config = dict(
    n_kv_head=2,
    head_dim=32,
    norm_place='pre',
    attn_scale=0.177,
    init_std_o=0.0,
    optimizer='adamw',
    weight_decay=0.033,
    decay_fraction=0.572,
)
Each number is 500 + 50 x the weight over its row's rms, rounded and kept within 0 to 999. Layers, rows and columns count from 0. Numbers have three digits each. The size before them is the row's rms in percent of the matrix's.

# gate: layer 7 MLP gate, 320x128, rms 0.194, rows 86-120, columns 0-127
# up: layer 7 MLP up, 320x128, rms 0.194, rows 86-120, columns 0-127
# down: layer 7 MLP down (transposed), 320x128, rms 0.19, rows 86-120, columns 0-127
gate86 099:530437530444428540482488505457462470511460559569488510470442569488566475455489462519561511502589462478506548425518486481490483507483422557536482472531520535621470568384479450453513523445546475434495423535524517483505546543532531394536561495509422473548565591416547494463470542522494538485505510429453563508512450482502615520523581464522440491338539517523492536570382410424437485561426
up86 093:400510460512548463475555430522527485544509451496426517497543473494456425581525492513484550555552500534470506455460432470473532502543598511510507497496479496608469596392424413445473514462511487434474479505600553528525519572535493490598596448557557570420549517477543467528459513545626491462421481508475496454531513525420516489424504448493496470511479555524501537527317489544475446616486
down86 095:528487491450480421549518472476458500494496524565509520479500503544588583489462469491449555424512443525537513504434569464461587489356470562472560511523580458445568511561499397514474543434610506495548538567460449465474373601495472572443529451451477515532623553564569539447418438547435517449545528521477505470571447472554522476485457515599536502556514500430473505488527492571459519428464
gate87 101:538481522463512419494480506517510428554522412514469519404459566434511536533469466488467556473385477525568446464461447474569512595452520479419556504605529384485539455515506586505483486574576506470539420526410533480476470544472574511542442509464442487503527439458502564511504536595597502539481555461635485497509483490554513437478468516428492513489429449453392515531463401505464420421539
up87 097:558493570467531444549637599505472510455596546495519573485555478514472419469674550453531485531515462516547531478518600512484493460515461559541488519516478516418573562492528484519520515458528559590555473507459499595564530446519419577474467506586419498340565422518481496538488477527444487393503481503498564502472518537518447439560502528474494521538419524475496408508474472479509525443502
down87 095:428530463543508468473425449465476450534509570560518532423563511484575445525525484521558364535512425437527483466472406443623468531522514495502480500476429502537470506555530518469510546523517478524513517454540490518429522508436462355448487503478554463535500607431535505468537569417553414500455454485490346487460438522494479539530559490521509447502499381450370573460472542537495534488562
gate88 106:527538548471485396522524466495502533484443508486492462510468489469543446482517479569540535485478517577453556472498429574569524400446495526582539594399535419395416519482545510425570408520589565479512504537589462507523607414568531499506505462499431428430580580431472549451368489523550529454466496481497461479506458497514487478449534521509512543471538496493550512580563516512360538486474
up88 100:499460461495454497504511552507543555507444492587485477369465478421574531565480434534519456511522505443614442520578465508510350495514517509527535575489417421519556492450545530542483524534447437493521446512551434480553577510598555554410532420532446462423484452418555546496496468451476424562450512527495446517563429413513426570518407458509577461470486445485538560465506508556525490533550
down88 101:526520576554511532488527474458388522571471620475556490518471468472632450439479427539471500443511587476487531516465484512481367486466458423527507559586502458447501466494551517463500404528495512593446432465540418495469521491508457558498449395483517581518422483424559522438516528482398452517540405488475417481461480509444536418597518447534425527524564476497493504477528441460567441495470
gate89 099:514611442501505495604502375546474494436439530513414501478452466468511509650555560453511544551509423518420474492511487523489404458566466531557569386504546537521405466434494514492550511522490507498505485490529458465449521519535569427517517511596456454579526436481527549425465543534473573510493446512513439518526430608562537526631500497511572502523398517496520514510457488496470455422557
up89 100:560518460483455552437380409450483452450504504446488488474425475443514549434482553449525436509438522488542524550492417449486407475479489451520400609445447541537483494489455543500462536495503521540461526470489537415566445463500465477419602441471527508537374480397478513504561426497532438477476543483465488450513467400469474394449573512509433527460512526462462524563460607537492538598573
down89 097:491439491554531460505441521507526569548482473583479448386416515476519534449471558555558486591514492450431488528571523574607431494565395458552529578487515521445504411558506522553543473505561472484515454478500454461537525454548467566459460535480528535397542512458492430593467498453500390613527533552466476425466424456564542529474465458518600491426492562520582551533537412511480503553496
gate90 101:542511598412398496521484554493613485520532480466502582457556498486571491528476487556570545501467555474492535490521601502497510490472501434580464497434588400485538425496386511442464563532493544486450519477389445541482464462422576556518449560505453475567605437545542414440533492457590561499509562447525526529497507505482576502417586513522558553470601466490497490508497491447490428516438
up90 099:429436506520463502441367597423469577564527407492553533482465563537507491565452562471432513476528434486472542447479556473549635493503517514571482518515515430460492483587447444542552494428452503485439467494568484487487549406559479507558491412584505493427451497485469562513510400518541399552506491425465509608574507517498482482472441472494451575460405516498549493528554505471453449587501
down90 100:487501453534447671530479550562505499477572504524472536497608572469531585561415441467565495499490563548499459527468504372428563412478601458534448543457567517477461456412481558503534571519504473557480395588497504565573567535459515513486447507562560565502580490548567509488459420486532518465518528482560524500476526461531514529508532523482524548516479456430496527501614449573493496457421
gate91 097:614575489413478544536494433543502604501515478488434595468491385569446526499517500468503456510524461529596555573466394464507477450526546473484567461483472510438413474538488494531609604451523476404538505530554462550469610548543476452565459507582490487560546403454444504465565569454525456482467456470453510405535543572504546536484441428468506454509496517458536508551477501568465548544523
up91 095:458424508494489480466445485524536547597454558438538497480492531515619590436452506524446530485472460515522576538527479464475631466507434542480483535473468462504552565517438540415574422572554587462536478564470390515485503400496528499504568541534531537553539536400557567498535413521522575461528476435461526509505414538562507552518498520380480490396487497485478534474449469456431519546602
down91 097:528448455497439570595603438483490454421539542514479494516504441524559545475505559484508533573557450533453550565558497464442510589468461510500544445506505470405548476512493483546530515490507474596382442495570585552489469512455565526437467610478492462535513506428444467454563435521459383457478488540480469409476506469506477455469508440505492462564386542529452524509569408503443466411379
gate92 113:528446516497500532568498522588443544413444591489526534445497463458478470503488473481509542555562509430453435464469479591557582559478551494524544451590578443494499504500451463424553532517480534439657547533472447508516542408482547434565459516533472495579586500372425529421483496581546580452545474465504488512529472568607532495425535461478472492483540499543478543524452419510437496450580
up92 131:519462427562458566457506539398453620516453489508489553464445441427423518561452458493549551545491484433468489529530400524497499555456489549497616492580557443569504511549523444541504431559441539411455434468409424398475559482498505504588467536465512520604495483461480547518439438513451532448592524479528547584521529527527509552491536474511400475425536465526464475513418518496408504490567
down92 105:458544509561454481414512498505460451538533512556515498517749524553482511466571567458512521500481553446514517537484556517460422463630435460480495532544450518492495594544469475537514498489557466452598552514395505475525505512538448516500468452384528671428428525488493532414573568502527505522564477506524487521496478445422488490472462429497476471522501454521482535521486456493492501500562
gate93 102:453479484520545360511483507544458617574440477519553466418395590435541604507465608504518481505494506410479546507492505554519498547511431581533468546584554509503430468440473517492556530476514572486531555492578479423505582468488479455558535458481536455470486496460454576512583457511558507511505584485415375478480454563491436536439451515438520518537492510520474512569578462538426570515563
up93 092:507576597449523522448462534487531524478548561455527520527520482408503488627533471480435512451463455500502464470599596601549478521526441410468526425457516543562441522520594459518514524507510463406532449472464473488543441536485537447480488495455408506489543493511514531567485617448393555537521496498536568488500419378568509543532503529553559453439479423412454555488412501425495508421516
down93 095:447460512434595460466496507591428511509404430542502487524512388485504445434551520581471480560533440574536466568477571464527492483577561521489527476591461515459536558528437427488499456406491528512623513519519597528504491478533432554514520466494570513474476529554436568559485457623535487523464521489428443638446542479592477577456427457533425497505549490541502488497412492538492514535509
gate94 100:563508593544425446506450462591505501465483517566497511396434424452449580459492470509636462641635526514487469509510467516528490360505423455491483500540575530473504508466479564536565539463477499497508515583600544537485464441505492559454467476523504460532508536477596498501433550493471524501448462483459491479516484543501542482546495586596489394562471437565450478462454542515509415565482
up94 100:556549550526533407491525492542464552385481503541539506520488464408483508425391527533579498533520480536476522555433470537494481370499493449415508445464574512455533467511459496597488532510499547496547497484534486538519372429468505525528495507553485482556503534538502486503372532512538513505448416485561444450562474435550506493493368546598506361609449474493468488578426520493479474566525
down94 102:442507496514590477558492589398478560465628486476589435581539566406520494558434566532461528506489531550575477539531419495555455515538467494453464503499514490508480521497563421468406558558509513475422520462500521566443574446606478479561563469472564460495484486465461508528500454501527518514628497484620377491500420459514493579539599479443479525516576499476509509525492537552455436514543
gate95 100:581565609417495535503541512445380519462487493544583419491445517525502477496495502497586489471543481459569542438512512570458501576440522537533540513557567508540428515475529427518517540506510503520466503452433508500488633462529565537481442439501469528498607535543414492472559503553448601411505419432486405493544542495511507516502428451401446396496572506576526544552414481511432519523466
up95 099:503466465503490459558505555500424546476475564347505528395489558436585506485510553468430485510485475448507485531508464510531413514535474523532610545439496583571503517509563506510589591478485479477509465532526422609610496518526448621480474463454532489427464565537558554588448606504539518537550463533440473418484422490544521476483552491514535496478482493568527556502419399506587498465479
down95 100:527529408530561497551565442541550493565508478562419462561485518548571495477466489503516408577426617510444445514450576515578495466489456490537527500500476488457579459489543578444553426475505549421539389461490578574524474524457555452437577446439489618523529466445518594507486548533584547560520512500458468486508479515518560488412497494468532511488492349486546534450498502412438543454486
gate96 104:554546531520544444583486481596605531464563441484457450578483476498445494497551455469510475530602472463464500510465573539532483502538535473454516520516567508402460385441467499581508453563582522499530555552516453581397521515530461560456486453580426396401554515422446493457443518520537532458482459481506453526496569465527483550496529473444488527512407486555521517497521538350511521433608
up96 100:435511493493526564607609519433421549463487470443490480509459556576515585476472402541523502476517505503493472409510453610417527364464428457448465545573516517471468497526517438436570469446450531521539549466471596467481504464519527551483500519567509527529510403566489452519510520484555456546464417500480491452523487517533448408462493464588502564582444536515567482523384400514493532413539
down96 103:489551424484482477391499530562454481580484509554560451466529482489453499457439530508531442578433521465483580493482406512583543630432588443468486422432496491487481480619503474512504485497515522536572526423535488456500450487417454521525472457488438587482458585532482521542483531514464458556480584471465575588453560505501461437540484603505469546567456423542488385467575472569534460485571
gate97 110:444509439409455500537511494590508504373570413567480474549551577564533478394599476467485435664549514531589527504476542553474507543480495458575524507547517426512458487461501460421508570547566404472604516431519493526474468473520500577480487475538533521505478492529429505452421452552539504517499518466420491462505503482425537591530478499470474531503501494568523436442552407407524483495567
up97 112:414595508490505479396480508555411544445510469483542522509549571503449467464551402440517457530524556551541545529489574583441500412408554442514492369446470538558494525511483508401453494546486453482569580558461484392518443423472486534467482464508503580515407520588511481498529447478527575526617477486473441447515579494438539506438464544508431533526562522453475544483480481504471480421427
down97 101:505484515464521433393400518511596425452461555463515543450608490509460539592447543436515508510403485505517518517499479520636529479443407488493429458517522494539498460491585565554472490487543532427508552550555503559491542444468476389597475536482523488556512519531561563447471501493526470564571485505497481552380406541458466440474477546515571509474531359486563532573428502508496454519485
gate98 094:541444471501527367545453455598575466440547443471526536479513419498451455513509563484564538553550490512477442471566524555474498495502463553516539431519551563476499498374499504501448529498502542502549551473519484399490476530406579517478530425469468488422485451464489473421442415457382502567446477489483487565395459509518536499521435465579376514501496628542511469514504556508417463553578
up98 096:494608517461501483515501614563460545555381495455531472469484445476488507508485571432597486507479486492518498533418477528496453540586588569534482608540454466525536512612446528551478508538467548558492623450441460546499554559510430551562574482512497486563565517484526414476518487533503527460524453488522593463494465518495528514467506563465537440522572402513574476591464465440427394528417
down98 100:524471501508520459492489527573507485383473559563451487474524516512521482538520501529533534504475522478462485565526542426451565637551605505407500490453567453420539545576418548497473445405530532437498538513494542493482648495434524453491534452493495410504511424590530428543528555466509537570464481486481492460489392548589674481457480410436539521540459530484474471508497528506530463509547
gate99 100:509449485438450505504520521543507529525476545467409431490456480456451475577460495430524512507511445494548522576459434487553537520461626446459606374446480493422462515548452586516565509549581540571555530514556440534467515451558450470575469583474431474437512545469442532492495382482568494427566547503449512469466557646578459476478469517543463530504547462540508511530496559478488534398434
up99 101:491515508464517528523424495432538509396497582403436493478441525495553532564497465540477549453440526416529476428478521396504590595479458531456445421569500460506554465494403507501431488413448539451465445527510543437374470555464570402579506416538462480546531545385574518477545453498518478486474492556496472534502516508518450542436598473488463453470459498579565499581469572477545467535476
down99 098:429519471491509488514497624585498486427472515548516557526544499438406519535530528579538550564538572389365451537463402439453494526600470557526560615537490534529533573499525509519496432563502547454514473519485546472507505520457421440467530484514511533477448491428538399520539472408468470454416464485501489513514434537488373522409519565523513459481534395474516502446512523423527548451525
gate100 097:436547564479396539543509522476403473547408473445521493463529447540484495496440416462508452519476505508521463448545475507423515466476565552596494488559409491394579547406461464533538505575557495477450499535571475554528494475473505507482438460507564487525433539504555439537525459534445515407405645474452480465520426516551436398532606477440559573448446474500481468496489478450593465534519
up100 098:544469526685482510518490588507515496525488619553519503549475545485527531503527523612449488572545458464520533571439546528400403575478575483462536459503535486508525552556583453524578475513577536497405435518461488477502525513461591463493470492567519491435491526485505604490547504459504517423578372552521520547575557465462489514462532504525468493483560447509514488502534507579402566411478
down100 097:555515517509547515507526451542527508385492348523478465512407527482428455515416506468537531594526516507480433558518552484439424523452555547499475449471529498587525578497441566505496420528470570457390507554588595521619504522564532593495604508452498484529416466510568510469494585563528472517507478527589526573467443552509509555492524507534483516456481551516468538453506451546470566420571
gate101 099:571539532550460509577469356538500438500397464422480534408477480500451573473491495498617467507475494440506507488527529455556443432463490520550512488526522435523433493452554473512486599463496529377488451517473472455504550489521564590595516488510545397404532506385431491441494536501431497543473468522477566454497417505484535548363579480536499477592558481492520548516505417512512502455482
up101 096:518495544493480607538528512508491577508444456452445459564558472409427561449483513411507612497441547540528542517485455548571484615475467483467497489504486504513369438503533453605564390453468497481485477584508412442371476498457517433521547501481513483448488536508434552531457465592504547497431568431486406581528463511474459510515503432495461422525444511485563560506474515508427436463464
down101 098:530503560496511397398514500493499491512497551537452568554518592429564481483567539480666483414549534470485453530456532523436517534526550471478477585489419458522473632457475451569535543501489398582478489514539595457474494454478548524519432488494504585561534506429471478468532542516503446477556479440519476391465545536523514482497519484577466462513395458547481410553517559535560392471471
gate102 098:455463451497492516465504431555543423398600422603476489524496475564528493491548410487451456528596489499546456420532483570481540485514523471572525482534502462552508474462462491479497509498544418431499501507598540509483365448626497558545558521465402504493501561528528435438552424468484537517434400469405440386556525538490562461535485485538469507476510559460502497525571550470590477509422
up102 101:553473502502521470477566493521614495413525493567537470531553440392515469510525554569471429480603439551550415552488401452520525496600494498493594494574493578500507433547439471419521539476511510495545569491480558534494476471488556472475498494484441579524565566459441473540473525489478403491493378476429464588503507459498535540460512437646479547402479519508555433551513439464578476487524
down102 100:484607538432474384530464498418491538539432483466520424364484506483538575528529498504502508399435535540435474552517540532470474553512515488437525562477532494458552502401429540552483473515450540560503507433451460439468568541463496500537521485487559524506541532508540441530481534603578558482505533453463362540491571487538481447434520563490420599583539459524461505537512505609533452423584
gate103 100:543473574505473456578461498595516518516483468527519549479500449454481553449576490597563454563529496429589506538558483490455541502449507419520472519583571513516519520500612434555527615524438530503546597566481463549476490437550490466451501471522486508599509544388506545471507533487536575474491542531585560557462452603514565482563412537465466516538502443518398492418449461488472431407566
up103 096:606591587505637485528449434575445582528499519448433423518551428540550511458518537589529461464510481513523545495514520438508513487409519424469491391563537481482437495535547488496480566469452493500618523533516423595505456453509459472503541514488449480452544504476599543507395507575548526556461530495565497553504465561611573554488459516551529498533458437518562560481529412524475512528437
down103 097:471428528466479537495450481424542543557591533569694564525477510511433496604482457578456503620526487534462476420509461451522482516474474590480544551443476485537633596510557527484458513436497532508375426526407475447489505504502528466529464547502498485563567511431465528475513448536510428487503529491479432427445471427478487437550468492492504457492538563494438445520449531492430484569482
gate104 101:512448503456483414649454581560472538517440541551517487537472509474515545422433489516534527533562483492508476458534556544443461450612500502559479431527614508556564482513519424542582524492476491505528605516624418536478480483524501530536410461547532470468603573526454559484527527487523504506428471471427418567406455426479507507482397527474506520521497603545499556492478432437453509440527
up104 107:517444541616479554514492558531484519559507504511524539456503571559537538468503365526490466515425480442586449439491590517515530550573548440598464506483436500485498460531497437484345548485569422525482539489557524554422573516505487448516373468503492465532540542487486391527476511582542495484430582495483576458554436434516505393532527606459528537430471547493484519511543510510474566520527
down104 102:517426413470499540405464580491569458571499614523465525519461602454500501617539582531546515426517500475556418502502519525463458483478438418499597445517524508592497475429498435563549527482512411507407484481491332502501460507524515493428457462505470517538571491572536484496543512516488417587599496464472483484601535420456493497531479513497569531482506585464480520526538461510522414523505
gate105 101:582451546482484438500503494542461493426474575509515490451527550424451443490537516513555539493486490489502457406544500455576535578435562445565514503412544558448549484409500471475524507538565426518559540633420470574531508480499513457390479532507507505587484457521504477480414496491534590544555440483523446534423509581620523523565535483477569486485557512494371457531378502435559526494462
up105 098:405455385519587509473444500445476532537432454472529459541471505432490486432564520415456487446496504532505506492547503537500583461516527413505491505533439577589530491479489407455529484440595540569559511548544485416486508380614491511479513463501377563483491562434445514463482483492488426434500446531394488563569466553428405485502471488521475522484441516492457493586516440413471438530558
down105 099:549508498497493543503517592620546551512469487609446464564548464437520515453492467482432465530535548575508463467350444438469426482466506503638513523539471460451465542430472478576482578556561485505441440593460496563542507536517488515484534494524471465467606492501468499444434552575528574359534517519604558499502528484407531502568549432518495507516502481464513450436518468546539507454429
gate106 098:471529483451465415512436559563370558402413575540484497443515602498480458487497538453519467556464523562531457495511527597577473489492494455483478478431528446483584510459466432438438500531436477562563517606447480468520470494445496515572549489548477510586489466530477544517462398443506548493530572463474467449577463529532495441522435526522554524566606524524477414643518459442518515578534
up106 099:403571503578510454550510488516536464457561457462441470489436444490576540426596477528467562528536393486489619479495386436429444532443514429482554511532518481500500426461477489555587518532497567546419477488525591505567537521509551470540478481517466454491494551510554498478585575488472489514471416512563385573517528524568568434538506566524449451589518400454480537552544430439486506456515
down106 099:503439515577529515446543554589582550461545461484556492446565509475540547463511476595484529513447434508605516466455510488419530490445593457514467442500461503522461469504551511381483493482474550526624534572448537520397444538467523416518466508483389517509516539496544492587537406512557496525562551528515494519438443530414533485549434562504570576526558481576500525514450432458545554599414
gate107 098:537527545451514540561510540531492502423567509647478444541473530422422563496551484399507482491521556469487505490490550517538464514572526428481456489597490489496446500515407482537528549520496478485533461433476531454448473449555421434451519469603565473516482564473454577470437486566460466541376443498495478574481514498544526517571582525527446546465427491631433424424468509383523442540544
up107 098:528442512412523530508538503527517463548526532461599460496455528436521450482467563497499497517537433491489402527447391479568518510415479574396507456529452473418451530503464483515516528417447472618584468475611414568602457440581556557531517522414473495478507628466474526502556530440439452457499420453470544481518588557510511514482475417526448473504566485506489540610500482549511497550523
down107 097:504488521468449457444533448579327483575473547397616534521500542467507548487465504534554470523466575472486462442462487451406496462519462442504452443396528480591569490512504445527467436560511615583491544493424527509595466550488504564572401520491471463502450413530548461550546514466421501551520497456560543499490463478557500546416502543519540433551486469469504501527463511456489521392437
gate108 095:513441566457500484596538503518544513458559425467503542519488522375449523484398526518493462514530474505561456411544572522589434516438613452516519394521581473472447521486517503574621485432506483538532525566478450567482462515504477531445521481528445457495577545543519511454475554601480524502487435463609505597453367512536477495500531535478576528540414473456462491423476451457513571437507
up108 098:479454546455550487402417513499527462575455536535545503475530523482400491518430501505444451420482576476501412425487668557518452529507449565474440563508439495604559494482440542526495503404546491444538467466556525442525474443515476469499511534465456522442453505481512615446605503524490451427590414462490458479469459498459519460578486433494493474468497565420496547548502502492488467646525
down108 099:548579446511536508549555520586443525417565549611579527523628509476495531453487545499617535555469569477457519518489455480572436415476480521574494455440505536522493469424490495536526441527423494447450573478470519489528521585438540462513534459454464508545489574513556386463426497517449525555480435552549442617558549529538514583431491519430474497540565450511545497486489533535518582442586
gate109 101:532390578484442371466539520516487492509399538540530480571540575533570484417573484508620490551490571470506492438523536515444564489484541561496474465544592529506471483521424503482466474477521437519529494489452527522444581432546541441464459420567606481522522530515519484494563510507560530551461458476506480616463456577447510490609502546437474539511560556565491517498402430461532530534622
up109 098:471405506408415518482564507474483457487502468468464515563531597524526494501544565371488585525450562458411604493490503526515547453510557539517588573481535429514439549532417456442443457511486500580509396496442536479488578459534519494530554439546532496480391540550419516493509468512472494551433495462580395463417535490442512453555529518431440526444545449564574497430538417490482483530522
down109 098:461493470581440531507454455473478428552450494521512551481493486489551510454541470494552531523481538515605617522482439485466502485533535437483546450494450454566434537442523555441542467489483482476427481585511502523464489576570499522531549600566407621405527530572429511549473497417465560541419462562482511443426600552513495577503436619512513482496466527447490536536548546573403509399459
gate110 101:546492591526519429489515497532540611487545562542461511542501561464459507499585512552495526533615500375525515497515459528530563418460456538443464487469561469419499465510501466446564564486555482548502521627541555573401548434384566482475488474588538452427474540394361472469502524462508525507529490435490463597553483532493470457520593490425478494409528459495474498510509478506515481535564
up110 094:544378586444464501549454562429501562536572509526502498561525466495472542446330535414464505498435551439513487510512521502499430487487568491484435503490486587498476464471439526478507590474452487583496502426488463474502429478510468542465459545460506481604556431553553544493496489511456451498470465444431497504453505422478501482598477458389484427557476619540523456448526554512589517620557
down110 098:481494576549587552458483471471493433516443498492527534517501556527408468547428565445492508503422518421507486560550429530505502486441537561468682493505532518526479324598547356424451531569562458538494533483504428481462570541568539494461549487478520485491528545565474533486410521521435482566438592526512547517507496476528461415509500475548451537536476480578466514531460531493485488459448
gate111 099:547420463469506487553503524512579446482524422428494504428442434502572487504428405516566556517544520550445491520457496484519543519517623505523527580504481434575547425477495492503615520498515483446495519589533462461475514549456452414457502442486426375523442586539481474441481446510460534587409547441526457525516428490507520564542519534449429584467416549619428470459518483481460426535513
up111 102:506450416477464526522476543535583463468502474528541533496462396535545373494531528490475532569445519495455433462578479470503487549532519565448487450510493471505476469496463491543527488391478555518512513513528573468496407470542545444440545484457417395512516459528522552464604515523450589525420462483436538500417499582448596530561441531555527435553502511556482453489533548654557504626567
down111 103:488443492524457494528435480385512527463521524554539591550502471508447461538559490484592543499518522494496509483511374428548454485462466651529520474456504404508497449510525546435441452501551486481466421501545540508519423363456472416390463551413521406558540431531528516559472457552485365586516496495487525520522464463482424576470500514595532489534461462514457555508448517529511505502423
gate112 096:515395402481519488537545509585470539427521485616493527523482499557515519453459393499445482503515421576427487562485517587592538541475495509518521481569517392545478475458560516435500484478548521606545539531448489418526582561465462529527491502499482468569524374503485554447477516513555571513394466557501472530446481561554563491493463488471495508546555616442407485461379557495535512522537
up112 100:551534551465433508519574547470524452495523469457410480435518480459480475488417399481519476515479456500420533365513461597492411502518537395568602448529428543586518517534441519503485472481396403518473486526456522537527459461470556460495471597556483465513479493545536534517497479467565531416595488491496510399543489490564452600506528457482474512450578621474494562502569530597501497556500
down112 102:462401556513680489454492587578505524452450510524507521424536432556551453488491523449425508477340503532560429520432544557485484436468548566477460457539469498408507596479432439484465523563522483490568574506531491478565433566448463474492543476516517427478522527500551415474479539429515580456478472518450501519410554535562551431571479554505523555498487528467489575560510498504528572488473
gate113 101:493533506518432531500539508503432502532491539503576510552507569456522474534406529497583495561465600507463402481473459453573633627553482513449555463499527538530502550434479492429442560536553489517500515468517492430558513471448573531600526451520541506463470601411467545468465471519524527494405480484485453591507557461487569421557533569517530621433489577454584521508577514458562493553558
up113 104:471503506498441573417459589502487584441637499531563497506488508472477479544523518457422420555562482547450474493500547602507553451579409489494555510546569422493478531482507540517525534529555507533497439469540478463478547469487420663532540569558522513440457529461504537492450434586567525418392414473517457528469571467548541406493507615488542514421497494480495507558519556516550453494496
down113 103:538530439478458616342398530422442458493574437433511542566534467532501433692480530522519470489491574526543469438453499507562451456534418469418446587490506566509469498511509552524434426458540459536504373475487457508493538498543461486551485495495544416455487540490556510514452508497469511556450491554494531541509494491494473414431488560441483473406525473498467519492538509471505483383477
gate114 102:445473433473472432522443438580510559466493481606484646477483492442414610527532506554506432567494523533560512508511512451473544475575613463515585566535517504480443515519438424467505633457485544451514547540512533475427491521495559431473473468449530448478565424524515431457453451536464482478565536492413448469523484464444420445475446548564499525509410479565543581522512569571490487528442
up114 104:485554476463498494478486439454450443514527547506479586419574567545413490467534496442508570499679526540573518564495529465578516504586466469467551434514570556489512564571514564511471460548524509557534574505436535451532481507563452513551494509504503496518609491552574491466482516539514491502433537449538616448539486592432574612541524422546603462478528532472607522486506551458542521482534
down114 101:508447497438526482480526519446533518442522584509510520475504586487579514483410514497497592467510455536574541513511605486537466528554555401413512534574469480572510513479538474441587399558457493551490561495538494532453467407487416519425539457421476388457452446443568495527583450522561531467505433456450553511553580502459552499523537484585473523420596567373537499542496544498497448553502
gate115 107:606485518467476468456462542513541501479509479357536534409477491466504562503469496554479419476519469521506361435446517535553460476573607556551445478505484448424543576566552520511525542572437481538522526476475496539556505480441510522508470479474472469548491457441499498423505487578527539493394599342410493518553493525456486565526540591522497545467504569577478487595434479417516487544465
up115 104:563515575494526452408496380481537504567494399423438579392530513547523425495424537398554513492461534478529535470523468410588519528513480532513491429507487555504515447425537520517510505512519490523554458514571604511494567534378519483443503521504532494529477435569459400549524430460395474510530448537511516460455550508562481459548466473376495531521484544603470421427444511465555517454488
down115 104:475542480429507537518474421550466544434579526597494465495565443532513510473472506533471489473559465545554615519510466448445441418418512494521469525436498490430528400549431389379435512480551491494438466531420536454496502498453426487535451509465531535576572380458543489503509553494549499597409510505495466403423489567533499520468568504354496493500545461516503485538475423532565513506545
gate116 100:574423486497426445511559359495474499567581510522592479469367466438494529497526466513525463516451496478549447496492433476545527526504543459542558459459481486426558423507412452484519515506679511528497467462504525494443562366600513495544522480565402485493517486488574601472540422543469470447536484469472443478496431581552562483520486543511537518443459531543502524531462429523526473559519
up116 098:537538552544563517498406557567478514467393460558506474541557508513413518459509417490438540548471546480405447483488558555486413515494530437532521425564437518466559604452468496461453517459476530504516526441467412436449478462480558421463479513406542581547548543473522576512568576507497496557484456510495512476560476504405544550420437457440395469512498592529530390518571445537438498542549
down116 100:440523527542546516446538428473524428533499563618475523511516565406572485498555518526577476493466472467513427520476493528548564485476536484571438551545439516436418530421469455527496600498513507449444576600567499485477494499463498521518378527525574367534584499464607458527418497512514438505485439501515504550467467497589508525453488520438487582463553434585438501548384469496549523500561
gate117 109:491554501499482484503543410582533565471449571577527490481508620500487537439557489485449491550611539595504485492481445472571519524464494410516587398478621485442502551482429456492456552480487509549539537521524559519534495433547512508556498517530541498473528507437477545452577546604652524504527522574521467451595487518567482514425475482551457522442546613553479499604465516507448469542545
up117 111:423508502510482456497466487493523584504551466440489492462457533527484512542453502563561597472509603558539547526490599521456524543501477405525566474506616540444437534586578493613504483457449529504499574463520453430597502520565576519520506502464550600424455465463472603529548484498549484449595460506568465515459482561500486504515535401436574437471483472516431382571458494449435531505539
down117 109:547449556480441485443476495589472479467489473406465482618499520476551544586479547424465512658608493448493476560516512506546515597478457505450567530511540493471522514565618461531456474491511475537483385571486462420554441501491519567484577550543517405426441428514489474508546542509498527455475561471464518422536485443454562548476598429423486417491525511506479475512553500464437416507522
gate118 114:471520583471451476531541382529480483451525571557585494478461509523494456472516506517577446622503502593565483466540549597509548527579612509537541413508553468489410541445538456452511530487572452540537578464563494526564588509568546425491467514511574420461428533515485522453494550566503523511431506488549428483511431520509545457512398530427516551546498504528473416498510440516367482524566
up118 115:590558425482476437547536577461426475522540474500448518473479497547458479553597522529505509498525531474527523525468463439514473448462453369496437521465441518490569454483496520540513583533485459408487453485453488409482461504423521500550497485570435542573587533457574449516559506376413543499488437468575540616385564502416474523514552502503551473528567496509427595524473550486589513545428
down118 114:520501476394509518534441583594529450489484462515567534561509517552464493474563472492490546559599545549447490455565586432480500533534420529485438504526553499513505568563466490473505571406519504525631522433483427452458506427387450504533418502589475416520510470528500523465529461541567495511439484450471473431495513418556546516556457555441496622596533446423451529569496441534559461527472
gate119 109:494468500505372514541569431502487485478575498540491578487482651526489440555456434498500554582554535436544445469433472557470534504483553553471531519590476424489524572467466506451550499432507478474477597576595448604495454480463525543547454478574606478469532466446545522466460438531516617550435528490502444501582499485490473552459479506569409500475497568486547530532574573574455476540476
up119 104:453434567545504434431511481536420461520530582447422495566490554505507470573544562520576617512470467448506615551552546545445442476430488479505503446563567593451458522493540431465408512516518454444487515484565473564470529505447487562484486532588619507531435491561481426516415543502416428474507523499440465475454590533502481432564536450520468551538429522461543525521584463437520488414529
down119 108:470427548550450467497520520373497534584522478436519564424505463511480557541442543487502573464482493377622547458510538528427470437404520433528565518639521556525415497473463421526478503530474492454385541523486431532507499533514564474598525581565532551575508616462507507474458468531483503458543444491486534502426516551465454453458514426533517558483463527549516465569576476526461470510441
gate120 092:500498502475569487492510443438468560458515467452474545512405551454554578495486528462534530431456558491507487506545413481571486499576471499550570486497575462434474411541495428521514516414535475528478500451518522480444501369440452451504525484466403495562487517376456546505479463507606439448467530401464469600549420460539475499491571538486454494530520447537466418640451485546453438552597
up120 091:495502549366537531423422466445501529442495459495542578510498564463512482390468521577484486431508556565539468532509503412519566441601435517486569542438503455438483471493506501510484590535588410493443495416600469542541527439460447533504517487446433459482478463453425467419495441482547473577482555405520553582528564493486521476571527556498462505488521475502482404500488501546430440618453
down120 088:549516536570556490513502510311519451490460490485532463462364490480526480523451448501436499277512502505431534495444499504497535524493518535581439491464502506497499423405495505435486499444440531526513492497422460565564483601483466546503525441535551421481529502518510482507499531496496593435494542506458540493486548497450575468505582539490484563511575487431561525417549588417468507465476